python train.py --init="normal" --beta1=0.95 --beta2=0.95 --seq_len=128 --doc_mask=true
Each number is 50 + 12 x the weight over the matrix's rms, rounded and kept within 0 to 99. Layers, rows and columns count from 0.

# gate: layer 2 MLP gate, 256x96, rms 0.166, rows 96-106, columns 0-95
# up: layer 2 MLP up, 256x96, rms 0.16, rows 96-106, columns 0-95
# down: layer 2 MLP down (transposed), 256x96, rms 0.149, rows 96-106, columns 0-95
gate96:54 75 74 60 58 29 62 36 44 63 56 37 44 47 60 65 39 40 77 48 49 37 61 57 46 28 62 59 36 62 47 45 28 48 52 55 58 59 40 77 58 46 56 54 29 53 59 30 54 26 43 47 47 43 58 61 51 51 31 43 66 44 47 39 46 63 47 58 47 45 58 36 45 70 57 55 44 47 20 38 34 60 52 49 56 41 53 48 36 40 49 39 51 66 46 56
up96:50 69 43 46 45 47 56 63 41 46 30 51 56 68 29 37 44 61 74 58 60 60 42 55 45 45 44 48 65 47 62 58 47 39 62 44 52 38 41 47 44 46 55 38 60 43 42 47 45 55 57 56 48 28 25 64 59 42 56 55 64 55 38 46 67 30 51 44 48 22 27 61 49 33 58 65 52 40 53 54 69 54 29 43 43 49 71 66 60 57 29 58 64 46 66 50
down96:45 51 61 56 44 46 52 39 65 49 36 30 60 30 39 58 54 52 45 48 39 47 48 59 49 58 84 56 63 37 46 28 43 32 51 58 41 59 32 51 62 50 51 79 36 48 35 61 59 44 40 51 57 35 49 47 44 47 49 48 46 52 49 65 39 38 49 69 49 36 62 51 45 41 51 44 56 46 41 47 20 67 58 59 46 26 32 47 29 40 64 46 33 62 73 57
gate97:68 78 45 43 31 46 44 50 31 19 45 47 35 42 44 33 32 52 60 59 31 59 51 61 49 62 83 30 55 50 58 51 65 38 62 37 72 40 37 33 62 58 32 77 22 67 37 59 56 80 56 51 57 41 36 50 76 64 69 33 42 58 54 47 63 43 54 63 32 57 53 77 37 48 49 70 58 49 47 40 62 39 71 58 56 39 45 53 36 45 54 53 39 45 59 63
up97:47 50 57 61 64 48 31 35 59 56 36 49 46 73 51 77 71 38 47 41 59 66 41 50 51 62 33 44 43 30 34 42 51 47 33 59 51 34 41 86 33 36 65 40 59 22 40 38 21 64 37 59 61 52 55 81 63 25 41 64 59 62 49 44 37 44 70 47 43 38 56 31 70 36 62 41 70 54 46 37 53 48 47 60 59 61 56 58 54 40 57 38 67 37 48 37
down97:51 52 58 56 26 55 68 36 63 63 77 45 78 54 38 65 28 65 59 28 38 55 58 60 58 45 41 49 50 47 34 65 42 46 38 58 43 59 49 67 63 43 65 49 51 54 52 54 58 43 40 40 60 20 41 36 49 75 36 66 53 42 38 65 66 59 49 63 70 44 49 60 78 50 36 58 54 62 51 35 52 42 55 57 38 55 44 36 46 60 25 40 56 31 51 66
gate98:45 42 63 43 66 72 49 62 46 45 43 61 40 45 56 48 47 39 31 57 44 49 51 33 65 58 48 62 56 41 44 73 37 41 36 51 64 38 52 47 59 36 64 54 68 39 63 51 45 63 52 72 55 52 24 38 54 48 53 35 62 31 44 65 31 58 46 45 49 49 48 73 36 51 57 59 64 49 47 48 58 41 41 56 45 49 79 42 35 63 43 65 51 18 28 49
up98:44 59 28 52 51 38 43 56 56 62 32 57 54 50 39 48 40 57 60 49 35 69 45 50 53 63 34 46 58 59 28 58 42 30 36 31 27 47 58 51 52 67 71 55 30 66 30 47 45 46 61 50 38 50 59 59 66 71 36 61 53 51 48 53 31 51 61 66 45 53 63 56 78 25 54 63 44 60 41 38 40 64 72 38 62 65 34 65 56 62 43 55 66 53 41 51
down98:49 49 50 31 33 68 57 28 65 48 64 59 65 74 38 62 50 51 56 64 67 51 54 52 60 52 62 63 59 68 83 38 49 50 57 59 69 67 56 71 54 36 39 55 42 54 52 59 51 42 47 46 55 43 56 45 36 55 49 39 58 44 67 42 50 41 67 34 73 49 95 55 47 59 60 42 58 76 67 51 63 39 56 53 50 58 59 46 52 45 42 64 38 46 43 52
gate99:52 60 55 59 46 62 65 62 66 39 37 52 39 28 66 60 37 56 64 53 38 44 60 44 57 60 37 53 56 44 68 64 53 47 39 41 61 49 28 71 42 56 62 49 45 49 51 51 50 38 36 59 55 42 59 65 53 55 53 60 63 60 39 41 73 48 62 55 41 39 40 58 39 31 41 50 52 61 42 56 65 46 47 65 39 57 35 52 52 51 28 45 56 40 51 60
up99:53 62 50 35 54 44 53 23 47 60 41 63 42 47 58 39 53 37 50 56 66 32 51 39 40 32 46 65 58 42 53 66 50 40 59 36 56 50 40 36 41 52 32 39 60 44 62 46 38 56 48 49 49 42 61 48 62 42 45 53 32 55 35 44 45 65 53 53 51 30 56 45 61 55 49 64 45 33 52 45 46 46 35 69 38 45 63 77 50 41 42 55 49 56 55 63
down99:50 28 55 43 43 52 56 53 53 61 36 43 38 46 46 51 43 57 56 69 53 43 66 45 36 49 45 49 58 40 38 42 58 47 49 44 34 58 60 60 50 47 47 47 57 76 53 53 39 53 50 52 61 73 56 50 74 65 48 54 53 51 69 38 43 46 32 46 41 76 66 44 39 38 42 28 75 39 46 56 44 50 27 55 50 40 49 37 37 44 61 49 44 47 45 68
gate100:50 63 36 45 40 53 58 46 38 25 50 55 45 29 41 37 56 43 29 56 42 26 42 62 67 57 56 56 40 27 63 52 59 48 50 45 35 63 53 53 59 61 59 41 73 30 61 62 48 44 44 50 29 52 37 42 45 60 70 48 29 64 43 59 56 71 53 51 44 34 41 66 71 44 46 66 68 68 54 42 63 39 63 41 54 37 42 43 65 46 62 60 55 45 44 51
up100:25 63 44 23 53 48 58 50 52 64 55 44 41 56 52 34 55 56 37 47 36 43 45 56 31 46 50 36 60 28 61 42 39 50 46 44 55 63 48 59 49 49 54 47 56 60 54 39 53 59 61 80 50 20 69 49 61 52 54 60 26 34 42 47 55 57 57 54 48 68 48 45 48 73 52 43 46 51 53 49 32 31 48 42 41 46 42 30 47 45 46 35 66 35 58 53
down100:42 46 74 54 50 42 54 45 60 60 51 65 50 60 58 62 67 92 50 40 60 54 53 34 53 53 46 40 56 80 41 55 50 55 44 53 45 53 39 40 63 67 58 64 25 58 55 43 51 53 52 29 55 31 60 54 60 56 29 45 35 48 48 57 45 44 38 59 54 47 67 43 31 42 50 29 35 41 50 52 38 60 50 31 47 61 43 49 66 47 36 63 35 74 40 41
gate101:27 56 63 52 55 44 46 64 59 76 76 65 34 65 54 70 65 37 41 49 41 49 72 48 51 40 45 36 54 32 37 43 39 47 52 46 49 45 42 70 52 51 35 35 24 56 57 41 47 40 34 59 41 47 48 55 58 50 65 72 63 58 41 28 69 51 60 41 42 50 47 52 55 34 64 61 39 61 42 28 40 55 30 39 47 53 62 38 43 54 57 45 41 65 56 54
up101:31 66 52 59 61 69 66 46 76 49 28 39 69 41 38 47 72 50 34 58 53 54 58 60 45 50 64 60 57 51 29 81 31 57 64 52 55 48 36 48 49 39 45 48 60 51 43 39 67 44 54 68 52 49 57 41 22 38 69 41 51 52 67 48 55 50 33 27 37 58 36 49 44 56 62 43 58 54 47 46 58 37 54 44 33 44 53 32 57 44 51 41 41 46 31 24
down101:58 57 47 73 42 57 48 48 57 45 20 84 69 39 58 61 34 37 45 57 36 58 48 50 53 54 43 42 48 49 54 57 45 71 59 67 54 62 65 32 34 67 24 41 51 53 68 42 46 45 51 47 61 55 30 56 37 56 34 30 56 29 58 47 47 53 53 43 66 32 66 66 59 68 53 65 59 49 50 46 33 37 70 65 35 54 30 53 65 39 59 35 59 52 48 56
gate102:48 49 63 45 45 45 56 62 60 69 44 61 37 43 41 47 49 32 37 40 42 49 35 58 42 53 51 39 53 45 60 51 67 57 52 43 38 26 37 44 51 41 38 45 76 54 41 57 50 48 33 49 64 40 55 45 51 33 55 41 36 36 51 77 46 25 53 46 61 42 49 51 60 32 41 42 42 53 57 41 67 64 51 54 67 40 56 25 69 34 54 44 63 71 41 52
up102:33 54 41 40 50 32 39 45 31 38 46 40 41 36 62 52 28 76 25 36 59 54 50 46 40 37 51 57 46 70 36 43 36 47 48 54 48 39 59 45 58 52 56 47 36 58 47 34 30 45 69 58 64 54 67 59 52 52 19 41 49 57 32 59 42 46 61 57 49 45 64 44 26 55 63 48 54 63 52 64 45 47 63 60 42 45 33 63 59 57 44 59 67 40 66 40
down102:33 55 58 45 52 30 56 67 48 51 23 27 40 35 67 80 50 46 45 56 42 58 58 47 37 34 38 41 46 44 48 77 58 56 51 44 49 45 61 37 41 50 58 64 43 56 54 51 47 50 49 43 65 44 70 60 52 28 56 52 40 48 33 31 45 53 55 55 65 43 72 45 40 65 34 49 66 69 57 55 43 58 72 39 44 29 44 39 74 55 57 61 45 49 42 47
gate103:45 53 27 48 62 56 43 14 52 56 62 46 47 59 44 36 49 54 55 84 43 37 37 62 63 47 54 55 51 51 44 46 53 37 45 20 69 42 43 65 50 85 38 59 41 59 32 53 45 32 31 39 51 48 44 49 45 42 74 31 46 58 54 38 34 45 59 41 66 64 42 43 64 44 46 23 58 77 52 14 54 46 49 44 49 45 45 68 48 63 60 42 59 15 66 61
up103:63 61 56 71 52 61 46 64 57 42 67 61 47 24 38 38 60 47 44 43 41 54 66 58 48 33 37 70 71 43 61 71 38 43 41 45 78 29 50 58 56 55 55 51 73 52 75 61 53 41 31 60 45 43 43 54 48 51 33 58 57 50 53 43 36 47 63 69 58 50 80 52 50 59 58 30 47 40 49 67 58 50 39 48 38 57 48 49 31 65 33 49 50 20 58 57
down103:42 59 47 22 35 58 63 58 55 53 56 65 66 42 68 68 49 72 31 31 76 65 85 67 41 56 47 43 27 80 40 51 40 43 29 67 52 57 61 57 49 27 45 55 40 36 54 53 42 38 42 54 30 51 52 54 54 41 59 61 38 39 62 64 40 60 46 57 65 46 24 44 49 49 43 81 72 42 47 57 52 52 35 55 45 53 50 54 55 34 42 45 50 50 58 34
gate104:74 66 59 60 54 67 37 50 63 61 47 44 71 57 64 41 51 58 45 70 56 58 53 40 54 23 70 33 51 46 48 46 72 58 61 52 34 35 68 55 45 51 33 66 28 36 24 37 57 45 53 51 31 47 56 54 57 44 44 44 50 67 46 43 39 38 46 45 27 36 45 56 60 35 36 46 38 53 26 62 46 71 38 35 51 38 72 49 48 43 62 67 69 43 54 51
up104:60 48 68 52 83 61 42 41 64 60 54 43 60 40 49 39 43 74 53 42 53 39 46 71 52 58 51 42 16 62 58 48 56 59 45 61 40 27 50 43 64 33 52 44 23 35 53 44 37 38 57 53 45 73 64 33 62 49 63 35 43 53 36 62 38 31 44 50 64 57 46 60 65 49 45 53 40 49 45 53 59 46 39 50 76 39 59 51 66 47 75 39 80 58 23 48
down104:49 62 61 60 57 58 57 31 42 64 34 49 55 52 53 80 89 58 64 45 53 36 54 54 43 45 52 32 43 55 54 47 50 48 35 55 57 38 58 49 43 64 65 37 56 50 47 42 38 38 67 50 48 48 48 34 60 48 43 64 66 57 48 32 40 19 34 76 45 59 37 56 38 39 49 48 49 45 39 56 56 47 18 47 45 41 41 38 49 30 76 46 53 58 25 54
gate105:38 77 54 55 48 46 49 45 53 53 34 37 35 26 48 55 58 54 53 48 60 50 44 30 39 36 60 58 29 45 56 54 41 60 49 42 55 29 67 56 46 34 56 37 56 65 52 32 39 39 53 75 63 51 70 69 44 49 59 48 52 48 35 61 42 37 46 48 50 48 59 49 44 46 38 54 54 51 25 30 37 50 30 44 28 72 56 63 59 55 66 42 58 58 36 61
up105:39 51 47 46 49 48 19 39 55 41 53 16 43 38 63 36 50 39 70 61 63 59 67 61 25 34 33 45 58 45 46 61 53 36 56 56 53 57 57 72 57 47 58 54 64 59 45 40 47 34 34 58 50 60 73 65 57 44 47 63 54 41 41 43 41 62 59 38 51 40 49 42 57 21 54 57 54 42 52 38 39 62 51 57 24 63 47 70 71 50 39 58 68 49 51 32
down105:24 69 63 37 57 45 38 58 35 51 40 60 59 37 65 38 47 60 35 40 41 54 53 46 44 54 40 39 52 40 47 33 64 38 66 59 44 52 64 48 40 34 59 46 45 63 63 42 22 53 49 47 61 62 47 70 50 56 47 62 29 60 58 36 26 37 35 31 60 51 30 48 40 57 46 46 67 42 53 67 69 64 62 64 52 66 42 54 32 48 53 59 39 64 20 51
gate106:54 77 59 30 51 36 31 46 40 63 50 42 50 55 44 49 54 29 50 64 34 13 41 55 45 61 40 35 51 47 44 71 25 54 49 55 50 48 64 80 52 34 50 38 46 37 36 37 49 66 35 33 77 44 77 26 49 58 62 62 37 48 49 27 36 61 55 49 53 46 35 88 64 66 38 51 61 75 47 39 83 48 60 52 53 48 44 45 74 42 41 54 51 26 34 62
up106:53 73 22 50 47 47 68 27 37 65 72 89 25 15 59 24 37 49 44 52 32 40 55 34 48 55 57 19 79 48 35 58 27 40 52 25 57 47 61 77 44 48 33 43 42 53 47 65 73 71 21 52 53 35 56 48 54 60 34 26 54 44 42 32 36 24 53 54 44 48 49 49 71 45 60 59 42 46 33 24 42 64 43 36 51 45 51 60 39 64 43 69 28 59 32 41
down106:36 56 48 76 44 72 58 65 42 58 42 88 59 48 58 34 33 74 57 56 70 51 51 51 55 39 38 75 48 74 51 32 61 40 61 77 53 40 36 57 52 61 52 67 56 52 42 44 23 32 61 44 59 58 45 74 49 61 45 64 51 51 36 50 84 48 41 45 59 40 26 39 48 40 46 38 40 65 49 62 58 51 51 61 82 57 47 63 50 43 62 52 77 59 56 42